python train.py --d_model=256 --head_dim=64 --tie_embeddings=false --lr=0.00617 --batch_tokens=131072
Each number is 500 + 40 x the weight over the matrix's rms, rounded and kept within 0 to 999. Layers, rows and columns count from 0. Numbers have three digits each.

# up: layer 2 MLP up, 704x256, rms 0.165, rows 102-110, columns 0-255
# down: layer 2 MLP down (transposed), 704x256, rms 0.151, rows 102-109, columns 0-255
# gate: layer 2 MLP gate, 704x256, rms 0.164, rows 103-110, columns 0-255
up102:523556454509529468501486435531493513505464500527494509511513484451409546518466471491558435459501556503525483465481458498511542471493522460531508465447548477528505450541479462509507502505493518465456495547546517510474480449483445542494492516533487529542536542494601471575617558526456456490485444486515533552510486466400435512488558559487497539488462425463545475539519475516551541543480496508511592531511483420471497444507503506488495455510535530472508472548485550515495438519552492465498498424530512503515428411480538546488518511547482504526547474514429476559520457525495483503467533513532438483505498520565544484505511467472472521432442516578537516564458532510515441522504567460470546564527568529519521534525468539528471510490533429533488425473580573468477540420525527
down102:474578574523512524509486469412530578543515494516539516463463504501508475516494447525418523530428487519429420478522497472536530524527503426522503580493455463475454538499468455505414505512532459551508501532473584559499540503551474505480508523497488512514492534538557509541545504482470448514460501587488471476514434478600501522514471555513479496540496470529480519450422535517488488467523502511444478472533584460531493487428485499494537466496515472513513465589490498472471521506447493483527456596549425553509483432546481480513494579499565457470525498394509526438460556512547451518510494465533526534565459503554513550502558500427549447451451520495534494521542481523475589462543483501490375539483469505486508461554478538502501498438513473527553430435411500453520483442477430
gate103:481474535437562560457471536557454531515479494488455502469486511499491489470523516511530539463479530487445524487511450500460494497440470497482466458499570483458553488487506472423463546521508458515533519486450516482506497588497467430527530477508544549519518523469577506508520490523393519538497479532490484535539549546492480476554466521529524570479490532552501473460447456507544489443514501550545511514487533488466511471531454495477525556559514467426503493493477517529478481488497511532549498532512485504527511468494449464477452485472517583563459432552516451447499481419530472567499522457493499462514553457500514477456541508525473489525533445518507520525515453495496446462527517514416495445483551591446496527520583491612510480538517459504523561523521498476445493478492484
up103:486422555532456479517507541491478513502456451526512467510450561458529466483478505477580486500516520533586478489456497465524435477533483525538565420558511531505506521473418493533445513459567497493480528469543449579487507590470474509495434504476538509575486501589526539475507450481424478458504512478541475489469518479409539528568442475520500497514560641460518485503497493513516440512563432547480475526474482473516528546528494527547514504508418500500532484433458463527444522518506488535527507513528474482466505530489523544554390466510506497554452447542424462541453415508475478494532483459570532463522492483483470533534469466460542506513489398484541485563473458510542539519483507560531514489424474494434501466503554504526527454529462539488498453561560448493431509537454399
down103:506551485541507517524539505501489557559499494542474484470402531480511472530547581502481500490593534480525481456540462556578482504535585491489478496518507482535521557562469464472516513512485477562456557535466477485436498480477513560472531524518582539531550541535441449554592622505501505481560541505415518503481519547476550410459529498497584509572549522461468486558507432496523494409508542557537513476480480444513557519542539534469489449600482528527479478512510518548521494526473516585515444476440543540424501535522515467450469447518452441503468537530509537537513480497446526501482415447467550530530479485482531477479561507410539543520415571512521594482527478452524446510517551422509472446539462525457476548497476442464557406501485460488523523493560502483469545474523508
gate104:584515452512547497535405513429505568491431499515518479520550492494517485514509459495554485510458452466494529467514524491518527500523436437489482470459532496510566512508445492507489553516532546461532521523486550454495528547534509488465484464567577476449412515541458513514493519575507513447557566487452533565498465535474568563516496469588456494491596531504477477476446458456440512461515505518492529411531441495538467486485508504559466434536535466530455476545519451603455518474508504478453531503540473588576567433516512508565515460454502541453546448478500502497529504479555469493423459489560546580468471449521479555449461506463531524535447531429495499475541508488573504469470524498430484530589491546488513447491613485430398540523477463543520535531521464478508610495500503
up104:481488428534529547522466566445492562518492500448516519511503553521463481467519504470569528552503465470509430458442486510545503532535503475526539468435479460506514539557466551455540524554475481513498461500426426503475484510511476467482502394475559531391505481518474517568489513453446470492609509500479443504489504494491489472471476527467482452516518504531479440599504473515469470565548457520471472484519572481477489500530514461528463445528547484495507488577478463542444497456470489508492437569599405600491492403515471563578488442476490504449547478580491477441532488558552504506471506456528528497447490505501524480460459514498403465572502534467479466476476551455560433447450488479475456504524468485472523385509557530484459559496441539504485517477570457502523463482459578
down104:427503458508502478557477463453592480509546503479483556453507597485531521544534466493485533512502499514523454475498446469549523455487426379531468535464509554536531518430447504475511472484492441516471472449521508541469498423489509566470502487551517535575529521486477584510509535433547560544496430555598509516479469440485469483558481493461425453515517459490472514434487407577469472499480479504513510502463509459582540516566442491485500438406476481442488526500494449504528498507512507497465507524522515511515501481456571528565457503516550567433479490530466565496419478520482470461469518532493466464460504497482501534486508529535484482606452488460465514512539476507507444506528523443398440492455460596522484525468497570546427514459496430408463529459562444506552466481525476
gate105:459478444507507496509456458482494522509494496470522442583516552507544535553515521480450563457484569491449460440479475468471482542503495470504523446498403485539526454533487498571534553602505466508510486515485497457438449506456539558488499543571515477470477472481559587528463527429475450428477422505521525443437392534500499407406504484543551461512556463479508536510495522454573500518460511458452540474539468469534525503501551568469460576526484498536545486477430491499490478495504544470549516451469459490533450498508507552498537453468453519531496496446487481432486507499479534470421468463504512561453466429526570467547473564502571503489484494542516390494511447530463486463628549555511499514541481560522497537510525510529522513509520420512541508453542466529566506508481522
up105:496521479489492470553573570484488498456459455522464472574533501501505504402573455470492466532439525541551460500490513479532492482609500495499503507509455458546563470504531530473508583466441539443579547441522517458467527456508436451526557561514446503517481513552495524569598563536428466512432507479552513504465487518491486491472545482476500563427535489493580476541532503485470556519463459505519423493483460479522461523484459462580502533417507511553501506516515486469548538424627415490483540547522549472542509491559476500459488575581460535491524476504486534503502463488487510477562457503454533503471534498565440570466545584535531554569503509519507497509493445481431543540524541449449472517506494506481476500538468536487469515475528539537497488449418555490502502489499536
down105:544526490522534440547512502563427540508517477488503426499495503491514513481428528512556447496506586429486468526523441497539473522488466530459504522455428494466560558527431499557471484479491495542572594426492574459485525537554477497510532459573449506522450529450491478527522484452527505475495442523498503500446522584577498517563455513467482521533489480445560459533507525517474540468469453431501486462524442480561522526480535558497561503507474490412507481530440512507521463484561489522485497475482588606548511473508502425481479456459555520526523491468479505457554495541409532476523537514431449535452515526503445482392507516480424497529556508466574467508560536473467495501487466554464468487433464448559482444445527514507481571531525470500466458462486501463525470429473564
gate106:509574477504514462519443531484531497513516604501467452465594464494455493601439577526442480492485519536447542492443487538558508456548496471564450505467513496510524473516491523457539514448529573556476602558521512467486550463506572448452407446526452523470491564494445409495476503500617495416429449467549430500404452493470539432495556508469517457519415537470518505549456504513533538499518484504438504489445503565507591448475530570535474506499536534456470488488456540417528587499537468478513531472505508438473563537489509482587457517521574485538457500509411486477502440519461539487535422493505490532509509539431472534524531502496478479519483465597433479495515455510457444478550451503508523465482554587489517502457558491562443502491501494461492524517461518544490570525449456
up106:560505550568532539489494533514423448437489529452499504517579497505520464560505522544514475525424557541481455516508548486469555539437508496439484538529473498546478525561503461463421493574433487527502581536552568487507375508550521467516541429505539502473592500470452505483541460456478519536471542453557526529572476512470535440529501608533509548477512424479470444556485468581476503562444532540510473552423466518475526510492478415484483475527562429521523494526478457449512530539523528524536499504565531449491509581492496507472493440518550476516560481549513542552596525485524459530519535486442517472449515466556501463548497481469492481498516521536598511498520453440446493487508437446504455432446483513519488533492450437472526510533480483478558481519474482565546436520529532
down106:509499522456512581475470524492568475450533550464502509497515508512524452585540486450499531473476498449456485494449499521508479516523549409514515465462563413509524427483480478593527499541556522514469514451501447494482565498479573439448504481570506501465479521565457477495502582506493531495561432522497486536494410554560450514473506543485458479521465503509498529536533527483505500483578460510483466459441488527528450558489471562455476515480433559482456511475492438533523519461521506539562393505523512503519449518486543490549448431565479411513461463478496565563466464519431482563528560555485490500561533535478496508521544564514477466553486587520517459414489439443434528516467421507483472481516416361516472526545476562463439520503551547510520514471515516586525516468493493
gate107:459548518513402510493441496448461489502470493492485506478532514543474549524446548471522509508563562472394505493454541510525474453448491444494420486494505508493468523458457486467473481512561434501541561517541502482518479497525510487426475463455488562518466567505413536554473522471510568483477511559532494500497493491467489537547520488500503531470491471501503509502445509458507452519460477505507533491491473496493476574514542518480478500441538480459523495555525523564470506509459506440537496443532500557463511569499446453539527532526473502490517520555485451420524534492501507428452450541485518509553539545467506510473474493433521544495503462509500465465513465479480469542488510501506478493503488470454554483510517581490546527484429526563499488483520513450578512449501545
up107:487384510507555473498458564511488522502526480514513461550468551424506406505546508468521459503493519483518482471495515431450478497438490536461529437403471544532458517503465452498498501475525458463494514516500531458513524525509509483487522519490502465470528583515497516500541504512521480518531492494461474469502479413487500443533463583483477494486514512497523471565512536489486538447460498477541561533512447529476517525485480449532436482475492459549444524564525487477489520515536528495552474535542452499533472495541447494516462590511487537492463488473510486558482494521497504501533506463477537581514537510481469490523488573541463508567538518466512501486427544487473493481548490476515478511528523527432513474450532476486495567509458467554505580487547429518481406499469485
down107:477554517506446504521565546474472499460496549511454495543499516493482441526478548524426530603535509470424455543515528492537490430592547519498533463546531536469456516478542497622476483554511504541551476505513538492520506480510467448466477516504457532441492432567526551450476516459552423450488514496469510484510489519443518477431488563463546437504467528449514478460638550525566479489529555432550516533473473513502443532506550495486477570490540453469554603525470555505493494537446512506550506543455535506503508536470518461549485483531572481487453451511519440523442528476482495513516593512537479531478540526531476518524550521465530530512472530580488508451500487544530544544466550494478530539505468471562486439455492482521569524441447558525497510526538465522494499521447487
gate108:507467496513440525533544490494570603452475545563498424483487470519516546420540473484465466497508469554449468597539457527507434485459546525479502456481482513480418455488588491508458447467440553481516519417459555620504525556540447450482512491530495458515450598538512477448442549432519539502520499471531544481492469515535471477533420470423476476459555475549481497496540499567503524553576439482529446417521529610478508474590537511586493556515562538567524542524473536393520533532455530495510418507482475518442561597532466524472533545510501509576540467541480471553543466445514416553542544520518505482482499464544577467511501478488528595497568478519483469522614459461468496528494470431442516511510546542526498411450429494493525490512622516501471564530482506413485479473478516
up108:428462537436538504493538406548524593498493530498510524547495519482494569463504550428459454518480508582495514573476500451452454486435499489488465534513514506467461433542552435445482491445500551452437568463464575518490523546460551500510519469480516437562408503426542481524521538483492505495459564452544432548513545456604518559464553566430543494452565504449485476481543517538528518497515481499517466565458567535475554474478532407582531583549498533460478510525533494428495555535535424446515529418466474481412585510490481519514508516567483505583526465414512538532568548537497461545566566554483541492471509469544598475490495470556559517459475473498480526475550517529483416513497476496470491467464507493546538515497482515432593462584539527477514497551467489514468475558435483
down108:490492473501496407473482526596568495536518459475460480598492420471558582498573471517408462462487552482568501463564500508513477537448475471502617485507462546536474448480574522492509477558473507488455523477478508526501430409503456481506516576463483517574489457542500440492465508540466530543519458471446529544524414495477515490545580524470514516411541518533516418498488466519560511497469547577493498502505473486430466532600518485479439506496502460481537518569547460506524483500523420454539529530465546474506521577475467532503443489572442521485454436501464548459520476484438525490499540502548475533498542498521534547576453516533468487487491526465525497402443466390490473504473513478501476460450466514559541467569464478505489542536512513543475520587498480494521513406428518
gate109:409502515466508475496479513509455565458495527518507545456432475561480477506394509521525548460551415411497484503570452445413519498416473540487483475516518451511540504489556382509557496459519465510465454444515482517531442515559494500561448479546512487479483534512478546543476554490500427522502503474498516523568537475390419526539490474427484507524500549513451482476528461481539542510438504457508457495454530520452533547493426430494487425574486525517567553556565497487496565516464486572461478522478536491477558536447545494488501470454535551448457460510554486462476437542465470500559442519470459460492521505531474468533497547539520502465570428459484436530459525545478491544476468448493551583471539579496522415441487518521482533511545504538485434519502505473479522572535536
up109:547589467537507499499520538473543511524540487493586541491530497535452500500469563478487533458551510481515462506550528487528493500479483599474496531443389493496520521447500544507577517464527529506434457496470520529448549446568513504543513487448487525531546499499483522541543522489537478472480502521494493523527519416438527519505539497453493458439439522409444543517498587526502465562485490524492489526494494470452503458520499467470496483458554540526548453493488413498461555528522535519527445544514531554520548508501486458444490565484492557465481529590522537493524460513489478494438477554510563458513582510510471505543508502507547576435545455438524465530492489480491579519493514556500509483518496553517490474480533521504537522523505516445491534582498418520457515496446416
down109:509603512484519491485500494546524556503497467524501434449493411503485446514502501427503445541473470509502455410492446499546533488540473559541533442514475521396523542554511477509516485461528462497531467543443509458536509439596478562504548476485497472471460497531450427449465445442488465477514438486475435469567533471514418480557526492531421438478478443491562464498539498493486430522508496469495484543528471468480507502405559540477454545471556492540450589487464498489502479502459502455486536435491532477496474428469467434453563561513491394505543520574450532528450477525416474524464542491503472554532531454528550489498496461472519474453521451471519493451498591538511476479565599497392487406493499456518441479508464523520508426449518491496488495512480527488510548408528472
gate110:430484494453514486592515518506538516523500460496530520502478492560530523517523451537550599480527413494486490500465550495486555571452505540557538538488467556485495542574523598593566534474480484494481497491447506432565436453519549498505509512515466449484500468460458481506438518446535576454466550513492542424459473551518487458544547491456508460532459475564458482570502495439523461467504514473482497539454538527492499443525472438516501481504501495493510500455533522449516475449498452554461450523485481450504467494506494433506567462512495518485511490541502460546560498460455437513497508513508479527472502469538536499502508508469555513479432474485418529426490478512506475541477438531511558462564497520494509440450464474590549472523522566548529481506435460535446484510484461
up110:507543482558497516481508557427441499487573424548469486476511525524466473511527509479513536476608505542559531562515434488523566517512510473488496471512534518529590552534509496472555519470515540461488521509423514464502479431496551565590440493512518516487507491464447458521447451422494500487445532509499535501494538545510500508567554513473484525535439524541428535464564502519487432487545504543513505573506468521530455507490480455436586567492528426485474564489482490530519520543517458535503494505489472541531535500449440520449506507505537501560522564500535466520500500483527500485516473471514542466532462533484534556501504461555552520517502519512461474528501533478499505506526472474483476521530511483530536549514535542468519502519472507446499530555483515444511480494444480